Part of a small language model's weights: 10 layers.
Each number is 50 + 12 x the weight over its row's rms, rounded and kept within 0 to 99. Layers, rows and columns count from 0. The size before them is the row's rms in percent of the matrix's.

# layer 3 MLP gate, 704x256, rms 0.0886, rows 108-144, columns 0-63
098:62 55 46 58 52 57 47 71 41 64 47 61 61 54 50 64 26 36 39 30 61 47 70 52 48 51 54 31 51 58 22 38 59 59 37 58 44 54 56 47 32 60 74 46 40 52 25 46 61 52 46 63 35 56 58 31 46 52 37 53 33 54 49 42
100:65 46 50 30 66 43 71 30 44 39 49 49 54 55 48 39 51 40 43 50 59 66 55 53 60 52 59 42 50 59 39 41 63 49 70 58 79 31 53 28 29 54 44 56 43 43 40 61 53 48 64 41 49 49 58 72 58 59 59 54 41 31 50 49
100:48 58 45 52 39 40 63 30 53 66 58 69 68 57 41 48 33 60 39 33 52 36 54 37 53 55 49 50 77 56 54 38 53 44 64 52 59 27 25 37 69 41 49 67 63 37 33 41 37 56 16 64 48 51 42 42 69 43 43 56 48 47 49 56
098:31 55 42 64 46 36 52 52 47 64 41 52 47 61 43 44 54 60 55 67 56 52 34 49 34 79 50 34 44 42 37 47 40 43 52 41 45 55 34 63 65 55 56 57 58 56 58 44 51 50 39 41 55 45 29 47 47 54 58 79 67 30 43 48
092:43 36 23 57 38 23 56 35 61 45 43 60 27 71 45 39 35 51 53 68 37 60 44 50 73 66 44 61 56 48 54 38 49 50 57 71 60 53 50 29 49 42 56 47 76 56 54 58 48 40 50 38 49 40 66 38 50 38 51 52 56 54 42 54
100:76 53 25 52 47 45 50 52 54 43 19 59 27 63 53 48 16 66 52 63 44 52 47 28 56 61 57 68 62 56 48 28 52 60 61 60 62 44 42 51 46 37 39 45 49 46 57 44 44 56 39 54 24 50 32 43 77 38 61 52 53 47 60 55
097:57 57 55 49 28 54 44 55 51 57 20 44 35 24 29 82 35 66 50 37 40 37 58 58 64 57 59 41 43 54 38 50 19 46 67 60 44 56 57 38 57 44 40 64 43 50 50 74 65 71 41 60 45 55 61 69 49 55 36 38 38 36 47 56
113:48 53 46 26 38 45 55 48 46 47 59 57 34 36 57 66 60 32 32 42 49 38 50 72 55 56 66 54 42 38 64 34 50 63 49 45 42 58 44 53 43 42 53 46 52 47 47 50 46 66 26 53 58 57 51 25 69 48 43 48 46 71 34 24
088:44 54 50 42 55 64 43 73 49 65 65 09 47 58 48 67 28 48 61 32 58 40 29 47 37 38 75 34 53 50 46 42 66 59 60 47 52 36 39 37 56 60 43 61 51 55 49 55 39 75 29 31 41 46 38 30 40 33 46 52 43 49 19 60
096:63 65 43 45 46 65 41 66 62 59 64 16 50 42 42 56 39 47 35 69 57 63 41 67 46 45 71 49 56 38 40 40 57 45 61 50 52 73 50 50 36 68 42 49 67 68 47 58 40 58 42 30 46 58 63 57 44 53 32 24 43 43 53 64
100:59 41 42 36 22 61 69 48 60 45 66 43 45 61 50 33 28 54 47 57 44 51 65 49 49 53 52 64 50 85 54 46 45 59 49 61 56 36 37 46 45 61 55 60 50 63 34 62 28 37 43 61 55 86 36 32 62 66 33 81 47 46 41 60
096:63 63 52 44 60 60 35 48 55 55 67 62 51 29 37 51 41 48 47 64 60 55 53 62 28 48 47 52 67 57 55 41 59 63 35 63 50 53 34 58 62 53 45 61 38 60 54 50 43 45 39 43 46 62 43 65 57 62 58 52 46 33 56 64
099:42 21 41 38 32 55 60 30 69 44 55 37 49 62 39 53 25 49 42 56 70 64 70 29 61 57 53 36 56 59 34 46 60 40 40 60 63 45 66 39 48 47 33 69 41 44 52 44 41 37 32 55 44 57 49 75 45 72 47 45 32 64 41 61
102:45 52 43 45 19 54 38 39 40 46 58 22 37 32 43 59 38 52 31 47 52 50 33 34 56 67 68 59 55 59 48 42 22 46 58 53 68 45 50 41 55 67 44 43 61 51 57 56 58 54 47 60 43 54 62 44 43 64 59 52 52 39 36 52
107:68 33 48 21 33 63 59 66 56 52 46 37 31 25 36 45 29 51 39 61 37 63 52 54 39 48 52 47 69 47 38 25 34 56 77 49 47 57 36 48 66 61 32 49 38 77 59 37 59 47 46 51 40 54 39 51 52 47 41 51 43 61 32 43
106:50 72 51 41 51 34 66 45 58 62 54 47 41 33 40 37 44 39 41 61 73 42 59 22 53 55 55 53 42 66 49 40 56 49 72 57 62 57 53 47 40 41 27 64 60 48 50 37 36 81 37 59 68 51 34 42 38 61 61 53 48 49 63 44
102:52 34 33 36 34 59 67 51 58 31 54 39 55 31 58 38 47 46 42 70 49 44 41 46 47 66 59 50 62 58 31 47 68 44 41 71 66 50 31 50 35 59 52 66 55 68 50 59 40 49 44 52 59 44 44 33 55 64 52 56 36 44 46 41
107:41 40 39 10 50 32 46 54 67 64 36 49 32 61 61 73 46 52 53 61 48 73 53 42 70 66 54 65 55 77 53 52 32 51 53 48 46 66 43 55 47 72 36 69 37 54 49 39 41 66 31 45 58 71 53 19 52 54 48 51 39 53 24 38
100:34 51 54 56 50 56 52 42 39 56 39 42 63 34 48 36 53 59 41 70 54 45 72 61 53 55 67 52 45 58 58 37 22 63 40 41 67 51 62 62 71 49 39 58 45 59 43 42 51 47 37 56 47 70 63 57 64 76 38 53 47 67 31 50
105:53 35 47 59 43 26 47 42 29 56 54 32 51 33 42 45 49 47 62 40 42 63 49 51 65 59 55 44 71 69 64 37 51 54 53 51 60 58 38 53 44 43 57 50 29 60 15 29 49 55 41 69 52 50 52 57 69 37 44 67 63 55 50 50
113:39 48 38 44 33 66 56 67 58 49 34 54 41 48 51 49 56 54 23 52 74 50 32 49 55 52 45 49 66 53 59 32 58 46 66 58 47 55 48 49 51 43 58 54 62 57 38 48 67 57 43 37 49 45 53 28 45 71 54 68 24 58 42 59
097:43 24 33 37 43 42 42 52 40 44 73 34 53 47 27 34 45 32 43 60 54 55 47 51 49 63 56 39 66 49 58 53 56 58 52 43 54 51 32 54 50 68 50 52 27 67 47 53 56 48 45 27 32 36 43 66 56 57 31 66 23 34 16 45
102:47 39 51 43 42 75 51 68 52 32 62 56 62 74 37 21 55 48 55 44 61 56 37 52 31 58 54 43 35 70 39 39 31 38 62 48 61 55 32 66 64 61 67 65 45 46 27 33 42 55 41 45 49 45 55 48 45 49 37 65 45 51 34 35
099:48 45 56 21 50 61 39 66 45 58 42 47 58 55 34 65 57 40 31 60 40 59 59 70 47 57 51 96 51 46 75 57 34 47 54 65 48 46 79 44 45 27 46 46 27 45 25 37 63 47 51 25 41 49 57 56 52 40 56 43 40 51 61 42
100:49 49 28 38 31 52 50 23 60 59 50 42 33 51 38 50 57 42 34 38 67 31 55 33 52 48 65 43 52 81 60 31 60 66 53 63 49 37 39 59 69 51 59 84 46 56 63 39 49 41 41 51 42 42 37 52 53 48 32 64 41 59 32 37
102:34 59 46 51 32 60 56 48 68 58 48 53 50 39 52 49 38 50 43 26 52 52 51 58 61 65 42 30 60 60 56 52 48 38 33 62 44 58 64 68 48 71 57 46 51 51 33 64 82 54 49 39 52 47 61 48 43 61 47 72 62 59 67 71
097:41 33 48 51 38 21 38 57 51 51 63 36 52 64 47 55 31 58 54 55 44 26 44 33 53 49 51 46 48 57 47 53 58 40 78 60 58 44 53 47 58 39 60 52 56 71 44 59 23 49 31 39 34 62 30 50 54 42 50 49 54 53 45 37
096:53 63 43 49 24 42 47 58 44 49 52 35 56 36 66 57 53 38 20 27 63 42 40 64 48 66 57 70 45 43 46 34 50 44 59 36 42 51 53 37 52 56 34 47 57 37 20 29 51 71 50 54 25 52 49 07 61 44 43 55 44 58 26 63
094:60 57 57 65 37 48 44 63 62 46 49 46 44 33 47 59 48 50 40 58 40 45 48 40 47 49 42 49 45 44 95 64 57 69 64 44 29 44 37 79 62 39 29 47 69 63 48 30 31 55 39 61 42 49 45 56 59 39 42 57 47 47 41 41
097:61 52 47 39 54 54 66 49 62 71 63 50 53 49 41 32 32 62 34 67 42 47 66 48 43 72 55 59 52 61 50 43 51 82 58 70 43 40 43 61 63 33 43 75 50 56 59 48 53 40 45 33 66 48 76 60 52 47 63 62 64 56 58 68
100:49 47 16 49 58 50 66 42 44 64 55 47 49 48 47 44 45 56 43 58 53 49 29 37 66 53 65 51 30 68 43 45 35 63 36 59 66 52 53 54 34 59 30 70 25 54 35 61 46 31 46 37 27 51 43 62 72 46 55 41 38 70 30 51
102:49 51 39 51 43 76 63 44 55 49 74 49 44 46 49 84 19 68 51 47 48 30 46 39 46 51 43 33 62 65 39 38 42 54 47 66 54 54 43 35 25 49 58 51 47 52 40 69 50 36 33 52 39 27 52 56 47 49 60 56 37 38 51 66
100:61 37 55 53 46 50 66 37 35 63 60 64 43 23 44 42 49 54 45 64 45 59 37 35 58 67 50 69 35 46 38 50 16 68 61 56 62 53 51 36 48 65 68 58 36 56 47 48 51 36 56 30 51 35 62 74 48 45 57 51 32 58 34 47
095:59 54 52 42 70 51 57 47 43 28 42 34 40 28 56 58 52 59 32 14 56 54 33 42 40 40 71 48 62 64 42 43 70 56 62 62 50 45 44 51 87 30 44 57 45 58 51 58 51 68 42 49 44 28 54 69 73 48 50 48 40 61 56 55
096:64 47 45 53 39 68 62 51 39 45 80 48 40 73 46 56 48 53 41 42 53 37 53 46 29 56 51 64 82 58 53 51 85 48 49 60 42 56 34 45 67 42 60 44 46 53 31 51 58 63 39 55 46 30 43 34 60 43 80 71 47 40 36 32
101:59 57 61 49 44 52 71 49 47 28 52 32 34 37 48 58 43 59 36 56 54 46 54 54 49 56 69 47 54 53 50 45 38 66 53 67 57 57 55 71 47 67 42 48 60 52 24 42 50 69 24 46 44 60 65 47 65 58 69 66 32 46 64 70
099:59 47 45 34 36 58 51 30 44 65 45 43 59 34 52 74 33 53 41 35 45 32 64 44 47 54 64 41 38 64 46 66 40 57 35 63 49 34 64 26 45 29 31 58 52 62 45 65 82 71 49 60 57 65 58 61 61 43 53 53 46 28 28 51
# layer 3 MLP up, 704x256, rms 0.0874, rows 108-143, columns 0-63
101:52 40 44 76 82 42 56 46 36 32 26 37 45 41 59 43 37 53 54 56 51 53 47 28 52 40 66 54 51 47 62 55 42 57 45 60 82 63 65 58 46 55 71 51 67 53 62 46 44 59 50 57 79 58 42 65 50 45 29 53 83 48 67 55
103:51 36 50 45 49 91 48 72 76 39 37 55 59 64 54 70 46 32 43 40 75 61 51 56 43 42 59 48 54 44 62 52 41 26 47 34 54 62 26 40 51 31 63 46 37 48 35 62 51 45 47 46 33 42 53 47 47 44 50 68 24 58 62 30
103:49 37 73 84 53 46 36 36 56 45 48 34 52 71 68 54 42 27 65 38 35 61 30 62 54 48 51 53 45 30 40 52 46 41 35 64 53 78 72 40 56 64 32 52 43 34 46 50 57 43 57 29 40 46 53 51 36 43 63 39 43 63 54 61
099:64 69 49 08 24 75 33 77 45 31 43 50 23 56 32 53 35 62 58 43 31 41 69 48 49 30 31 51 43 63 44 35 64 66 63 76 68 55 31 45 44 49 34 39 40 69 46 48 34 33 68 46 53 59 32 52 37 59 59 52 43 53 64 54
098:41 51 53 68 70 52 49 43 46 45 51 69 43 52 25 54 57 50 56 51 62 55 20 66 47 59 33 45 63 71 49 47 73 44 52 39 60 47 29 59 66 37 34 62 58 51 52 68 44 43 40 32 38 51 14 49 63 60 52 58 30 48 85 46
097:32 27 51 44 67 39 59 56 51 32 61 53 62 61 27 48 68 51 42 49 63 50 47 80 36 49 38 43 73 61 72 40 42 45 58 70 59 72 52 60 59 61 81 63 34 64 31 40 37 35 60 19 50 55 59 51 49 50 51 63 53 25 60 38
097:51 68 52 69 43 40 65 39 49 43 57 68 69 53 50 70 24 47 46 43 31 34 63 65 61 54 52 42 65 75 54 53 60 50 42 49 46 46 67 54 68 52 59 42 45 51 39 38 37 57 39 50 30 46 44 39 70 65 40 55 64 48 64 58
113:19 61 49 63 46 36 49 56 56 34 64 34 38 31 56 68 40 46 55 44 62 76 35 55 60 43 46 55 53 42 49 57 71 53 54 47 40 47 58 55 48 48 66 38 68 57 58 45 57 46 76 43 54 53 58 63 54 42 81 57 45 44 29 36
084:29 60 53 44 66 56 43 59 61 41 44 43 28 89 63 62 43 45 46 47 22 48 48 63 55 50 46 45 73 41 80 43 48 53 50 56 38 47 44 61 62 31 48 56 54 43 43 55 31 45 42 66 51 55 42 58 62 37 55 65 54 50 69 45
097:62 39 43 53 31 51 38 61 39 54 29 60 54 35 58 49 58 49 44 61 38 61 43 47 53 52 55 15 41 39 39 70 41 44 45 53 50 43 59 33 32 41 64 64 55 50 73 39 76 48 44 44 50 37 80 39 40 46 33 51 45 57 23 43
100:63 32 50 39 43 55 27 39 45 50 54 33 63 41 57 49 50 44 43 42 51 49 61 40 53 52 65 56 51 43 34 42 37 21 53 21 59 31 55 55 69 47 47 37 48 40 41 57 38 45 52 59 37 64 41 54 43 48 49 47 49 56 62 60
099:39 42 58 35 65 50 57 53 52 46 61 30 61 64 52 45 57 40 41 45 60 38 36 46 48 43 54 48 71 40 50 42 47 10 42 53 40 47 57 75 48 66 59 59 47 82 35 61 48 42 42 50 52 59 53 45 29 51 32 50 57 64 62 34
096:61 30 53 50 61 64 59 35 53 46 38 55 45 52 36 50 52 28 47 46 63 52 22 38 79 65 57 51 65 57 29 64 44 27 43 66 64 73 53 47 62 53 45 47 30 44 64 37 64 63 63 54 62 27 43 32 35 62 40 51 45 43 42 50
111:40 47 68 49 37 60 62 34 50 28 34 49 58 52 44 64 54 45 58 43 44 50 30 36 31 55 65 55 64 74 38 39 34 61 45 61 37 39 49 66 19 77 54 50 58 51 34 40 53 53 38 43 64 54 43 27 44 51 73 26 42 43 37 32
111:45 61 61 19 40 46 40 62 61 57 37 58 39 46 59 35 19 50 51 65 37 42 58 57 31 45 57 57 77 59 36 37 64 48 52 47 35 42 43 76 61 53 51 70 46 57 66 45 52 42 58 49 38 21 22 43 49 41 57 46 37 39 57 60
103:45 49 78 65 55 57 43 65 41 60 36 36 28 46 63 53 40 35 44 57 72 53 50 26 49 39 61 68 46 55 46 44 59 56 54 44 55 53 56 52 58 57 60 48 57 60 40 26 52 47 34 54 35 38 22 58 63 38 45 28 54 71 57 51
096:47 63 51 49 52 50 49 50 46 72 48 49 26 58 29 70 43 51 40 42 77 55 45 60 56 62 60 55 55 55 73 36 40 67 75 41 36 53 43 46 81 45 45 48 36 27 47 52 46 51 53 45 43 53 47 64 60 43 46 60 33 55 51 66
105:37 58 31 44 37 53 49 50 73 81 34 47 52 60 51 50 49 42 46 62 65 57 58 39 63 59 66 57 39 52 59 63 48 53 43 67 49 60 38 62 55 36 56 55 48 49 52 42 36 35 54 51 42 67 40 49 51 43 32 57 37 45 64 30
107:41 42 41 56 52 44 70 53 60 55 37 69 41 70 50 56 54 45 52 32 63 53 50 51 47 71 41 67 66 45 62 46 64 45 44 59 27 48 25 48 63 68 51 63 40 45 44 49 67 66 49 54 24 31 48 34 47 44 58 58 55 43 53 54
109:55 50 39 47 48 49 38 39 59 47 33 40 49 37 28 74 63 48 56 28 43 73 69 64 56 42 40 36 56 58 30 62 46 61 50 37 50 61 56 46 20 55 39 58 45 48 51 65 63 50 40 59 54 36 71 41 39 55 54 30 37 46 55 54
119:61 37 60 34 71 73 18 42 45 52 40 40 30 55 47 50 54 58 50 55 75 52 35 62 38 58 60 57 47 43 50 44 43 52 51 44 47 53 33 59 47 42 53 49 69 48 60 53 24 36 69 45 41 38 42 52 60 31 55 50 58 23 58 52
090:46 45 39 20 48 32 70 75 61 41 31 65 58 09 50 51 46 45 49 65 43 68 44 30 62 47 50 59 57 42 46 54 51 48 51 50 56 35 78 50 31 50 43 49 44 60 62 47 64 45 32 36 39 48 52 67 61 41 36 38 55 42 46 45
097:42 55 60 43 40 36 69 50 44 48 64 66 53 64 34 44 39 64 48 26 52 54 64 34 65 43 56 56 49 49 59 54 60 28 25 46 60 53 52 53 23 38 53 48 67 36 51 38 54 51 47 63 41 44 44 42 37 52 56 48 37 56 53 43
094:20 59 48 81 55 58 60 58 38 63 42 45 40 65 24 66 53 36 48 52 46 47 58 62 69 40 46 63 43 52 53 57 44 57 35 58 30 35 68 39 38 53 43 45 35 46 37 50 42 69 38 56 70 53 59 71 48 45 61 47 46 49 58 42
094:71 38 54 42 55 47 63 46 45 44 54 48 52 45 44 57 57 47 52 47 40 52 66 44 45 45 41 26 31 72 31 56 32 49 60 64 60 34 65 48 56 70 53 50 45 35 61 29 43 65 59 57 48 68 59 48 49 71 23 35 43 47 37 59
103:63 62 50 49 46 72 76 33 53 42 42 54 53 53 48 60 36 42 50 50 43 43 74 29 42 67 46 45 55 76 52 59 48 50 43 54 50 34 60 38 59 70 46 47 39 46 73 71 67 49 52 70 54 40 56 42 45 59 38 54 49 57 59 67
092:49 50 52 62 39 70 48 55 30 46 70 41 36 51 56 47 55 43 48 57 73 64 52 56 65 39 45 53 47 31 27 46 50 46 81 42 53 58 61 22 26 56 38 48 51 57 43 62 46 27 36 36 38 46 59 78 52 49 56 40 48 54 66 59
094:49 83 50 47 49 36 64 64 44 37 48 36 53 45 50 61 56 45 41 57 38 53 48 48 52 55 47 27 32 51 45 35 16 49 43 64 56 67 57 52 51 44 48 36 15 44 48 56 54 60 48 63 42 66 63 46 40 47 46 46 38 53 64 49
092:54 45 53 32 56 29 35 48 76 68 38 55 54 55 69 48 41 27 51 55 52 45 68 60 60 42 56 55 54 49 33 48 53 43 56 63 37 50 60 43 65 43 63 58 45 50 65 36 63 55 49 58 41 42 52 47 51 34 35 28 44 65 39 47
100:44 51 60 73 63 51 83 50 60 62 52 45 36 61 51 55 58 31 46 59 41 57 65 50 49 29 49 28 55 54 35 42 53 54 53 32 42 63 49 41 64 45 51 60 07 59 45 44 43 52 42 52 34 59 43 57 49 53 12 38 36 67 36 43
100:52 49 29 60 53 49 61 39 60 69 49 39 26 59 36 42 49 56 65 60 45 64 30 47 62 42 52 35 54 71 45 25 59 66 64 48 73 61 46 60 37 35 50 83 31 51 59 69 42 50 40 53 48 39 58 59 56 48 55 49 52 65 50 32
107:62 48 59 43 60 50 37 41 46 35 49 39 43 33 36 40 47 46 52 59 45 27 50 69 62 36 60 52 39 29 42 42 53 53 38 33 49 33 54 56 65 25 58 51 37 54 50 59 73 19 57 54 50 57 53 55 60 56 42 34 53 47 49 59
095:60 39 56 66 49 51 51 46 28 63 86 62 57 48 62 62 80 47 49 42 65 49 52 77 42 59 41 48 48 43 41 52 43 56 47 38 32 61 40 53 54 35 54 56 26 40 43 35 69 66 53 49 51 70 64 47 53 64 41 39 36 52 60 56
106:48 52 57 58 69 48 51 54 34 47 33 39 43 36 61 61 71 47 49 27 48 53 34 41 45 36 48 29 66 54 39 67 64 43 39 64 39 55 44 52 66 27 47 40 53 58 76 74 63 55 54 53 65 29 51 68 56 34 56 45 65 52 57 41
096:35 50 59 29 50 52 52 33 47 29 41 46 42 38 54 38 50 63 38 66 57 46 55 53 48 40 52 32 37 40 48 50 45 47 54 50 53 43 45 54 59 69 57 51 69 62 44 41 34 27 55 35 39 64 55 67 42 61 33 48 49 47 59 53
102:32 47 36 77 32 54 53 45 46 60 52 49 69 66 38 53 41 56 50 37 50 70 40 56 71 44 45 74 55 50 45 53 49 30 51 54 55 59 51 39 50 48 36 42 62 46 53 45 56 54 67 55 25 50 51 49 72 50 47 47 74 65 21 41
# layer 3 MLP down (transposed), 704x256, rms 0.0554, rows 108-143, columns 0-63
100:37 51 32 52 46 53 51 68 51 50 53 33 22 42 33 42 48 63 42 41 48 53 51 56 49 53 47 35 52 36 58 72 56 38 57 44 28 50 58 67 56 31 18 70 67 53 52 46 45 53 20 54 74 54 37 60 51 53 66 51 70 54 58 37
103:47 38 24 54 57 28 55 71 34 53 65 43 29 45 46 51 59 48 31 67 41 81 59 29 50 52 67 62 49 73 54 72 43 22 44 35 38 50 42 42 42 33 57 62 42 69 47 57 36 43 51 54 56 56 67 35 45 66 56 67 55 47 48 41
099:67 41 48 63 59 76 57 22 44 50 61 34 64 47 61 50 53 73 48 51 25 52 40 38 30 50 76 74 41 62 41 46 62 42 62 65 52 43 39 48 73 49 58 62 27 44 47 37 61 46 46 26 36 43 65 42 44 59 52 85 47 61 53 28
103:43 49 49 49 43 38 63 43 35 61 50 53 52 64 54 41 49 46 60 55 50 67 57 44 74 47 41 33 76 55 41 55 55 60 60 58 72 58 46 36 53 52 53 55 48 34 58 30 59 49 67 47 05 47 58 50 64 51 51 44 31 41 64 50
095:57 72 42 51 48 44 52 50 78 29 39 64 40 52 71 53 74 42 50 65 35 69 52 57 51 52 72 70 54 67 58 58 44 45 66 43 49 34 37 54 43 40 58 41 59 55 78 36 21 48 64 50 47 33 57 41 53 36 53 47 60 68 49 60
095:71 29 53 72 52 37 60 40 37 65 42 48 45 60 63 37 38 45 60 55 37 67 40 37 65 67 57 80 42 55 54 61 55 46 54 61 63 45 54 57 59 32 18 54 61 48 51 52 53 43 66 52 42 31 38 51 53 34 52 36 51 44 39 37
099:34 45 68 33 42 52 38 56 49 61 23 37 56 42 69 45 40 43 32 54 66 34 42 48 58 47 69 54 69 31 55 37 39 42 58 63 41 60 62 58 53 63 51 63 59 50 73 59 62 37 39 48 52 28 41 71 57 67 57 66 52 36 37 57
106:52 63 41 30 38 35 59 35 45 56 40 75 58 33 47 68 56 44 45 47 27 70 50 58 60 28 49 52 50 74 40 66 38 68 49 38 54 66 58 50 51 72 47 62 65 31 61 36 47 47 62 60 49 43 39 52 53 59 64 65 52 45 27 56
088:49 37 52 72 52 55 65 61 39 49 48 33 39 42 44 55 41 28 45 78 45 67 38 53 59 41 58 45 65 62 54 56 40 64 60 67 53 33 39 31 40 77 43 48 47 45 42 36 42 66 63 47 33 52 53 63 52 52 22 59 64 48 52 56
100:53 56 66 33 61 51 51 41 30 31 64 25 72 56 44 37 49 50 42 26 62 41 45 65 40 54 55 45 45 41 27 68 36 62 39 42 54 54 62 61 37 46 48 54 57 69 64 53 45 50 61 48 43 57 32 62 48 56 90 36 37 57 59 43
102:71 55 53 53 54 43 63 53 40 61 35 54 41 35 55 72 41 44 38 31 33 32 49 44 55 21 60 64 57 31 49 48 62 40 37 48 64 56 55 43 59 54 47 63 35 46 46 35 55 32 51 49 42 37 46 70 54 38 68 44 24 46 59 55
101:64 77 55 36 50 49 38 53 45 37 74 54 64 57 29 53 61 34 34 43 61 64 45 43 59 50 60 37 40 35 45 45 65 61 57 40 53 71 37 31 59 60 43 34 58 21 59 51 52 57 46 44 42 72 51 75 42 57 54 56 49 68 54 69
101:54 49 62 57 37 59 67 70 31 56 65 45 44 49 45 52 46 44 56 34 57 60 84 58 44 61 47 48 51 43 47 46 54 46 46 24 35 39 41 59 36 60 48 58 81 58 45 61 62 41 51 69 50 46 62 33 51 47 27 48 53 37 32 64
103:50 61 57 44 41 67 45 57 47 33 49 49 59 53 52 56 47 66 63 55 64 55 35 43 49 57 75 52 46 72 61 53 37 49 29 56 47 33 57 52 39 51 56 70 56 18 61 58 72 73 50 57 56 42 56 39 52 47 45 51 36 39 72 18
104:43 33 54 52 54 53 60 43 08 58 44 50 47 39 43 56 46 47 48 45 32 55 57 44 42 47 45 52 44 42 75 59 45 53 26 27 32 34 29 48 49 43 48 61 55 42 65 49 74 40 49 45 28 49 47 45 51 47 75 55 30 40 53 50
096:43 42 54 67 63 39 52 47 66 52 33 58 38 66 34 34 85 55 46 60 55 59 56 40 51 53 37 65 48 44 71 58 68 53 48 46 59 45 21 36 30 34 52 51 57 55 70 46 51 43 57 33 62 51 71 36 58 47 59 67 72 54 37 56
096:37 51 54 35 46 66 45 60 64 43 65 46 53 38 59 68 26 61 41 38 67 69 60 40 52 46 36 69 57 55 30 48 32 82 72 66 49 48 57 57 59 54 49 26 49 72 55 57 28 68 57 38 52 66 54 37 54 45 53 62 50 60 40 75
106:45 62 41 34 64 66 46 41 63 58 37 52 56 55 47 53 39 47 51 57 30 41 63 40 50 43 33 37 34 32 67 53 40 51 50 45 66 49 37 59 48 60 47 36 32 58 67 57 51 44 52 49 43 63 65 69 46 54 32 49 37 45 39 64
103:38 45 41 52 57 31 54 49 68 55 46 45 51 62 66 43 38 51 51 46 68 51 42 39 38 26 58 57 74 38 63 57 52 80 59 46 44 64 61 31 71 47 33 45 60 41 11 52 65 35 45 63 30 67 44 64 28 41 56 42 64 50 46 39
108:41 46 42 44 26 44 41 52 58 56 40 34 60 40 54 59 33 53 42 44 33 41 47 49 58 24 39 50 34 32 43 35 33 81 39 48 62 44 53 43 14 58 53 66 52 49 49 72 45 51 39 57 35 47 49 40 36 61 55 37 51 56 52 51
111:64 51 57 61 52 57 49 48 41 71 39 51 42 67 58 71 28 26 46 53 45 49 34 08 76 52 58 63 60 58 72 41 17 32 43 45 61 45 49 30 56 43 53 54 48 52 49 57 46 39 52 60 50 39 52 48 48 21 33 33 44 50 62 54
092:66 41 43 57 51 33 67 16 44 64 36 50 25 68 44 52 39 37 59 66 62 49 55 42 63 65 59 72 45 30 51 42 55 23 54 46 53 49 25 56 54 59 42 45 71 53 70 47 55 55 49 46 46 65 68 35 50 46 30 33 44 35 55 59
104:60 32 43 55 65 40 80 31 57 47 48 66 48 65 39 35 73 58 43 45 30 59 37 54 35 64 41 73 40 65 48 72 67 43 58 48 68 39 36 49 42 52 43 39 54 63 65 48 44 43 52 42 50 40 75 65 29 40 43 57 59 50 59 34
093:74 47 38 32 64 30 52 40 63 48 60 51 41 47 35 43 67 60 67 47 47 52 81 48 49 64 47 26 51 49 56 48 49 48 60 34 47 45 28 61 69 41 60 48 65 47 71 34 42 35 52 57 51 40 51 58 58 55 36 47 56 34 33 54
093:54 27 42 43 29 44 63 74 40 55 40 29 50 65 43 61 82 53 77 59 48 51 46 51 57 31 39 74 47 37 52 52 59 39 55 77 74 61 65 59 42 37 67 35 46 47 60 59 53 38 54 59 52 56 51 46 49 71 28 34 54 35 38 72
107:42 52 43 45 49 48 50 66 42 55 50 40 52 62 69 40 54 48 31 69 72 50 46 44 52 43 41 75 39 55 67 46 45 50 57 50 69 42 27 71 50 50 29 42 54 31 45 59 61 43 61 70 55 56 48 38 58 59 52 54 49 52 49 14
097:48 37 37 43 45 24 46 46 60 43 32 55 65 68 63 66 54 82 53 69 49 44 35 56 52 55 54 55 49 40 29 76 48 55 63 40 52 51 37 66 55 33 65 40 65 73 53 32 44 48 51 40 51 75 45 53 44 44 47 60 60 37 42 38
095:51 72 60 47 49 42 45 45 84 65 58 42 53 49 42 59 47 47 39 56 45 64 45 56 73 55 47 37 46 70 55 44 42 68 49 51 33 56 41 35 61 62 50 48 55 50 61 52 49 80 50 67 53 61 61 59 25 63 38 58 46 42 59 46
095:42 38 53 65 70 67 49 79 68 57 50 58 20 52 69 52 74 49 29 35 65 35 54 59 49 44 63 34 57 57 48 35 69 35 52 49 58 42 38 60 39 57 55 36 31 47 55 72 50 43 35 41 50 71 42 58 56 32 58 47 49 43 46 50
102:47 74 49 56 39 59 65 31 74 33 53 56 56 50 82 77 73 42 38 70 74 32 62 32 52 36 36 39 53 57 59 48 46 38 40 41 65 56 50 46 53 52 45 43 49 57 66 51 43 57 43 48 46 36 43 60 67 39 40 57 26 53 56 33
095:64 62 56 49 55 70 31 64 55 51 67 56 46 55 38 46 65 46 59 80 40 39 51 42 43 45 31 41 38 40 60 31 45 50 57 37 53 53 48 51 71 28 47 70 56 31 68 49 34 63 65 31 62 48 39 31 40 52 52 41 39 54 90 64
107:71 39 66 43 57 47 62 57 61 57 53 41 53 25 29 47 51 40 61 49 42 49 47 61 34 45 42 53 48 52 69 54 52 57 35 65 50 48 54 45 25 54 42 50 65 57 34 63 58 36 53 52 67 40 60 36 49 67 27 55 52 60 43 25
091:42 30 48 63 38 66 52 45 43 48 46 58 38 62 56 54 57 58 63 46 58 44 65 50 38 58 38 22 49 83 46 56 27 30 38 52 44 50 54 58 45 44 37 41 43 42 88 49 48 50 50 42 55 42 51 50 40 31 11 39 30 38 69 46
101:66 57 59 46 56 48 28 50 43 43 14 41 25 61 67 65 61 52 60 42 43 44 27 56 50 41 38 35 73 60 33 67 55 30 48 68 53 49 51 47 55 35 28 61 80 58 60 54 55 40 44 76 53 26 49 61 45 23 58 29 43 46 66 64
098:48 38 40 53 57 34 49 67 36 63 46 41 39 56 49 76 39 52 46 50 44 53 46 53 50 57 55 49 73 50 53 55 43 64 47 68 50 57 39 23 26 54 45 46 46 45 49 46 50 51 41 79 34 35 63 58 52 38 47 30 61 37 50 41
092:48 49 25 54 27 35 47 44 52 63 39 37 69 76 54 40 44 58 48 39 44 75 37 44 49 41 39 70 52 46 58 40 51 64 45 78 62 50 52 44 60 38 41 50 52 47 42 46 58 48 48 42 21 73 38 41 53 52 42 57 51 50 43 49